From a checkpoint of a small transformer trained on Wikipedia.
Size: 12 layers, 3 heads of 32, vocabulary 1771.
Architecture: RMSNorm before each block, rotary positions.
Training: a variant of Muon for these matrices, 137M tokens.
Each number is 128 + 32 x the weight over its row's rms, rounded and kept within 0 to 255. Layers, rows and columns count from 0. Numbers have three digits each. The size before them is the row's rms in percent of the matrix's.

# layer 6 MLP gate, 256x96, rms 0.279, rows 223-245, columns 0-95
094:133148132120161130101153122192158104167136171122183156142135134093122128175166102084139162102110202186118139134155108142117081113104134116161145115113128142045122163138098123154132072166148106129113088064174041177116157165120129157179157131154095168091115132122133166059096130096135186116
103:115149076111116109088075158166144116174064145122129131052145152136077151109117154121166087170102135092097108099085140114136114115123101096183135092109105104132093197099134096112162163123137130054085138112081070099150135144123075121112115118115133163124137183114152118164043086100164128069
089:147111159144150145132202115177116118165140095089105116151112119071123110144119101170076115081138088143058149152136119116154186093119125128159180128119131132154149197152165143059137109069123097126170154183151158132130132136155153111146096148124137092155144095180127202189164178102152172077
093:168132158084108072155137115158122183103154162101136141119190123141143204143150132070085107101154119136152117073136105122154127137097087108145125089150173171107102120120146185145149074211127121100105137114044090109149171156140123100082131132153105138110095141103132068188175111087177107127
098:125178119204131119147127110168109140137162167154116208088162102119114138073130138126152157131068165112103150143119166131115103133125129087076146093173159125179035178119140148140111140141135096134153119082171039089143128115112157091134086126109190116070145143128107126175085155103154143104
100:084223174091132164106131102115105042113110145152131150104154123141137129137146150226083153110056133099145130141108151130137188103171074155126121128137109122130092113112124129127124093107155153063104085157104154153115152103090171095160082157154185103170102126097078153124086167123113133141
105:115140123154084136128139096126151040128129163104115141128152174133130114101203126119140071144120165109118091130168092143116205151122129117086112131144133082137169142103159178139115170154069083136092154079156128146152170159178153136177142192101140134161198130128150161108065181114072136163
096:180170086094150178127103162150150113148141122085110103142156103172115123117127138130116094096128162164131088148123127060165109112141177127187107083112148156181083122165135159136071174079161114081073150120124081158093128096106107132141170171135114112135213098168184076126103072164129138101
100:144082174147069147147090164140163166091128107093125108132196173092095150121123173115135156157149203179165168101137160140138112120095127092134149105109105226121192095151149136112152096062161121114100150102127155085124121109148130181077159133071149148110126128104158107083134134158095160086
105:113106165120092062128112121178115077124108119156101126109060169093176110155152174152142169133114123199173131154132090083094163053112094173116156110161109132087087130163112129082074085138102140111127086153124170154137129099140178113097147121162165121093109109156101119163122145168170133209
099:153130131131142075120118137050090160145123125139184099109184145134076161136160155163132045099155081139187119150131152155127138103091134127135116136127129055116147113124159171130162113143096093143121054102092124182114140104138094148116098147184104160090142068137170095178195165127166108169
095:078137130098142185119156128107123163126162123163129147110123109115169115149114106094086106097141129097142111064146116085114095116223142138093125120187070135148178108127133097178064177103110154111060140119136101154130116036137161174162170178168154118124094109156163094091145131143074118119
104:150102144070169114127105194053135141123125082106190108145111125133087141134121118119130131160153120108150103086157126122088081104092171105206166157110115146117088160154105153037131143140169121151062157117103145090125102156077076182095059143133159086125135161077167118127123125160120121132
109:168114160148087164126008100151103100099082099128110150130154180152140115148111155144162138145076141139121092124124143158104129119153156121146178132125087086108107102118043142132117074056128174155108060196109136190106146089156112129112107123155118106171145139149091167155165117091122133129
090:124133151106139120164139053113102107134127162158212132135139144088117125173165136084143115123141101144076147147113148099089181108092123144127063136153083101104134117186114170137131062088058173082182137167144129180198113074119143202127098097155153125119139149103125092115120142160096146151
110:083145167140117065159089140108122118131127098099175087145148106131082030077174134147175084116125094115117065160098145160105099127130136108147170175133063144121135139136175130066123192088117167130121101142156080099136142075165174169135113104125177157151122143085117166154108074111131147120
103:148139081119086138126168083161172124110107123132135179080090166077126139088157109174158140130128107123117137142123060154124168125131158131115132157085180131143115113130166166125151096095123027086106120133166128137106190084089202131140130162136117078142153057114098174155133105064116116070
108:100181163110117091132118093103135097112167161125064086137152106123156102136105113185138090154152163119187086086151105096074164063135149134136136065121153115149132112193098146135174175135121115109086162148113135122143115068129160077139107096148149127098194190072185140137119072107167142136
105:141127156141075137133149088138125172150118108108165170171128109166131175114164164152165163164115172126209075086182176155093111152121081116172106063146103159132111111117115209151086158125146081171128118118120172117118110144158078158103131114164153082185126159145165100180110128117165079121
097:077128114103155123147100149101139101138109109117170167050131185067066169046126142133139151163091103176175137181158082141145138194102131148108138115153099111140111194098097147094121133161123081163130134081111135106162107152117166135168107134104116130102085099155141102145085199096140075123
089:150081067150113123116099054112092142141113110124131149089087108153127054149146112136149139141114119120214067131143130123157159126140097081148129175131088144057084185095136167141138143135151150124088124177175086084130149074184100152132063112167159165150136134162155151151152125115136153071
095:134125135144150156106130136150130103076161108126215123123108161046104169108166170191168187091164145101093122086145087104134160058128040131084123144144129082103156112165139110121074129112080149065122162108130123162153110116115179163102162136128118162154129082115154137124087176144139116136
089:120166169097138130109173046088123108124191050114123105123131136093078115171123111068119147124119094118156101111152135150170149197136112069141143106113106137129117062112112156114137117103093157161222181179182142119130146113108080150142103107130146113089157112121148118160179105131112190099
# layer 6 MLP up, 256x96, rms 0.279, rows 223-245, columns 0-95
102:146137132102144115093208072130151116134135152180141161122154104089124096093139089133157118110048087138095162124195099132118172118116136056126088104103098147132147127138058115126092125143073099065133127047117083172147095139150148163138148108119128121164162112148142163118169200097088106103
103:147144137115108169226152091140129119120155053173118142102096134150167166092158176107098109163115138117130092145119133181140109174123107077124142133100149165124116128130174113187144187139149104103125162130171094121180118127108165167150108149149038147092108125137202078088126149105190144150
100:106139088178127144152173129137139145175116153142142164123107109156177153111123103143206185163168121095112185070133163131142095129110140158166139144133094080159146112157175128165111173111160107146167125128166147146140143067169152132182181132097102111092086151139050118160151078107096065183
102:126101109153164137111090203067140156121118134108164156142133079113120107128086170158143148173154135127127110192140145134053095154136171108085120173118057047103124139140120150133200081131135131167162157191154168157108102087160104148115098160115151118134144104121155132167144059152075147125
104:153080157074164184131185123138130119120160120116134094183125160055153098135061123094152140112146111132093089129107127197194044029121109117190109113159143155104144110107166136140156067073092119119112110144129150133125121121137155158118120140125102067142135177098133129113114100152103139104
108:085197106112096129150072156178084081153181096168119166114104172106138120122148098164168155162197109144147139084161121115129054152095122114142123151108170090111100162124116129142111162072125108111103176072107117116079137134140113053130165132091094163143183133123106131180116181138138114076
099:117141149126081172046073072117093114154116136123090077107096075148114126114093111139130096175138121129137132116163148088108072121081089091134137068115116160074129121109152172127211122123152101127115134139161144170100066102091144171153177183143118140132141140102163090120046115132172127164
100:192083138137112174222127100160106168098122163142144141098161119121120150119146136107109094076160165145143139138103156088105169079108078122148119096112162124126116150121173080113112107173060117093160087105175134149119164094129148144118154104177138184138133035126056113131156158097134087094
097:107142089221187127151148123121109109131132123123108120138089124174188119114151068136080147096075125060123073087131078113164171131163178129121025136168120072120112141099117156161143137175132118165154095127127124133161116131099105084177089122169112153152158133188123119139108075126120117136
098:180164144168105154147115128100147142150155177089052103135172105099078131140127088059124120154143167121134131082101168177133150146180158127169075127114167126157168079136159122127111116103144175108139180152051129160089163160091063110163166110164132092104133165091138137081103144084107098126
093:145112137084098116156065105133133144133128140167097057126222173079111145174184179151085108139175110116188071156072131111121130122136133081114134173106094094134130127087143190193104100127153103113125131141112183131093128082177150140105150146128133139167099101180141114151132112156183101125
100:082060156134117143088128113143104140124166099146140193075091046154117103160170123126155118108136093143176081100134114196148142192110172154153123107091078136096153138144118139113072161115115142236122154207109111134104110141166137136124110087139105116160123104150141126065123151098114116131
100:177147107165171125086175042163082158132105185136160135114121155103162191130078082166131132145106146226133131155046148126150136150136084149113122099137165125124167106123129116126166070152098112118215139151149094113144145122127170112179188078131111109121147129141114143154111111114131145110
091:095076127121104089171151099136151130186184070145122094101119139080161128118157110096079191147146210106105130096132132102116175131135122111132118135139199089150150145103151114188175189099106128096133091111111136061119160122099103149075146079140112180151121156158158113140128096098065175141
098:149146146126126151124113118162159090097103142154093171103144134145123171144145124076116091181143136152164133119124091150077063112094147154084145084135115189191068103125121145134131102107129106138133187145111193110150138146147099132044148079114142116078143177145106051122105194198161152145
100:173164123133153149141116204080149102117144149081134157104119112114120105182134114186116174162158153172175033152166083082156172141152167110135101167124140121124149238166160137130110121128139174139147109155103117158144108097132190077120172137158159121135100102137160137138104094157168118131
105:165133050136071091149175155109148179150124091169139132100158102081099152150099092159113091113084120125146125107106112123106169133057120119160155115097182086099141162131167076073136060112145114154087132130147122096184098103032101123128148147152145122129190116113157103162120126120114178164
105:130064075087172099129123147170104182128097139122171112142127100157145185134167125077125077063130162184109154106122159118059139075075132182123153134156112125117130114132129119094145054094067162095167116129102074149119134175138173163134134111069123142121071118094100115131088146112166139149
111:191177165143082132067143120122156113104122115201109189141116105125149128085147194125178151171141118115141151133150127152182108162132021112157125122128086086137170137156130138102096141124091099169125069088127131142097098133087116186126085169076156114183120101151129121101138161083153115118
097:122141102167121141170134101149146114158155091127065104158150101123169127153112153115178151102157160082077078164126198137141080166136126048176158148145166127172146126085141125151113146124125128111105208133149116126128140101097120147116129140126097183122192145128150176092198096076168194088
099:109142123131133140163143082087119102130149151109124108061109146070154093133148165157101099100122102113142061164129098124123183121146140088155167132163110038051127182152110164109114152191103128102113068134185110066134075146142126127184116159141147164135134116097130132109126164104149214137
098:092178101145092131112106130123029181127121154068108109085099141144092148162145138079114096102114118147117181181125090122161102160135199143095104114080161146119110142116090147137165163163157066130125153105071156129151097120144124095126094122072168109093118095155051097170149098135122180119
094:139133115164130128082144128155165129103111126125109127144119160131138162106128118158058181132087108077066105158104156186093118102058133216122096147126142112071116126177085163132177106144102137098148041122134161097139098111091167101057100124146117119130109130105067149130139154086082117076
# layer 6 MLP down (transposed), 256x96, rms 0.29, rows 223-244, columns 0-95
095:124114101142136055090141128119164095127083082131099211135094097148122113148108160102093147116162076118156135145166049174079164117150158109066093066109100149118166122147126120066127088143116118188140110113087129142148083169114157119121135198079144157100079130182130119124105106146089105143
098:137153164138176082073123103124103094177172162144116131120102155135153128055117110119097175145134096150151154145100112177154153118167129118112196187118158136079128161164097092136076111088092122093158125090108084166062127185098112136114149091090111170136134179132153157190112132085086183151
100:099111100100097110156116152173130115138175159112137155102136145115112134093123139150107096115193147141129149136176154217113097094152125149160129090121160104126130087180100150110119083131147095105113060115069125145147114156045179146124155158153116192120112097162146190177148169153062059122
102:165103087095149132090112196117222138084067112144194110103102109112171133099157108119133095110118177071105093114162110146121107130117115159168118109091087114086124165141121140126146019115154152105143087185095134115119130105123117115121102182138140184134079173124115082101127084135126142095
099:093082129046159172141133122133200148143163158127149077169127156183133130158119155095149146190155140111115152114115141099144133118121152146172119179130102187108114088119099157119154111113115198136122101105130141228118114115127094184083176177106145148131119109113099159102186168077086119155
101:130151124163126130135113099149102133165143091143141069114118114167160149153164173108184083160185117144068111116062090048109166122106125122055107137084144108088108113153160181132104118086132102090149066153169095114131102076119102139150115121080138168120117168177106128119068174148102133072
093:120167068197148159089137152082124167152097162090117139159087121123151148114134139143155130126189092095114146179157130157176164108129158198104048065126136131107067120108106105144175142117146119159080115095127125122115120154141119171093115160161170104103100172096084153111049119129080084121
102:145158131156143162091119137113187151128059116156125082157067166076098192110092087109078087116123188107103125138055139117121129171159164139139102121114154092150128176155100142124149093137100166120095090120109049111109110129113094062113177144093169098142098138125139079108139078159140130073
114:143173130104143147113123086121122097133180130131137083173117162146135087179102157168144135178109137119119130135108101119136195136191154123075180124119113096165040150159130123148157146136146088135159088132093142126118122139074090111133082117133096092175150157201159122198061137087075070142
102:164146100116156089133122090127080102091127224096148149095181114112088145102145124090061149150195171094150170082139139147070121149145131116103131150099151118143079139151146110149119098105116133148202111076109174114060098122148104163106071133109146074149131100197120141143144170091120106143
096:156103117117094104132161140090145145158138138106164079133145203085133172100099147199146078152132099098123085139091131161175119090119069084102085096129097055152165133120130186157118178094109157109068134141106138141085130085129170131091064083077117118117135141135129114074139133097161074121
095:132166145114093082071130098148092129083149076144170186077149102114137092090134128129160155137125090104162118113158128209101119178106098145167157133126113051124073083129146178102151102123122146122135145131154163093091110172094176073124090091089087147119140126112116135139102161166140123225
095:121133134118106139110046130159157156136204167156098141144143108113118061193094122141135070081049144076186179125116088131097134097092153092070118115124103115081134203113103119128113121127174090112073125127093114110125153132121038146089127116129134119115148107154130169136120135138114147176
095:124117105159075130117121093131127130137091127134088093139160103208110091152136105149080170143103134159149155122114067145093081122120128161112105128183138129081143187135073125187125112015173171163143138122137130171180179135187119148104089139179102164165152108134113133078135133125098143088
095:172127143155166130163113100179135167095087149117106147134126143142127104160142130110175103084101201176068115160134143163105146131149125090205124083111139064059106128126087089142145138096145124100113147123163129092131123145072147069152100107098107121138169213155168094074132183151115155165
099:128104144162112124128142147153113118144175159117137118148160178097128094131159058170108046150125090150118152158077114154087105117073077203131157145080076159103123122090159104114116162164097217147175156121130126099085170090149101132112118143130160062121111137156122135114175063084112138138
111:127121101165125146165101151167153172155079103145143137128180127130120125035163077183100177165114108148175061117140092108089129065091164126119169103116154125170160108106114138106113076094099097166136154108175130155119117120051104159158151121121115146153157126085159168153127186162096173091
106:201105180141103180097147150123125089115106152087142140192096140131117123195153216114059086125098201144131111126166126148156128161157098138097099158105113085161141111102177133125109097122129117159114115114115120144124169170143201128130125128129165120116081123134163158034126168070133141124
109:168146011114093102124111145160131106102125078159129128122132096128113163164032138124117145104141159113119110111125116135146110158059131176110081153140110123131124110057162107107103099106070131152108141128117117110090126077194048135144107150146153170112114116166102168114103064167131092107
100:150112152133089120129139151118093160151136158193133140165142152084190135160135140095163107176131148142112129102205169127087160140105104111158154093128174159122070116110182097086128158132144108056123162130144146157086113075113160176108116098127099178160183119177143116112172058123202148094
092:102160111144112133147130109200142144204138109131060097139139087106079123093189073145107141205109163124151096124147086025131136171167108141145144142131117113120137123176140140087130143146109171125144159160123077110090162154096122160093111084073145152132085144098106142122159098145151195166
097:107102120106113112160162121147169072074191172111151135086136160130089145154175111125116128129110165107181140104140158158130154114114123107173154140080140132109119179097077192144096101119132127175113115178176154181058160147088134116185172133090062090159117130150141104146137086078162127193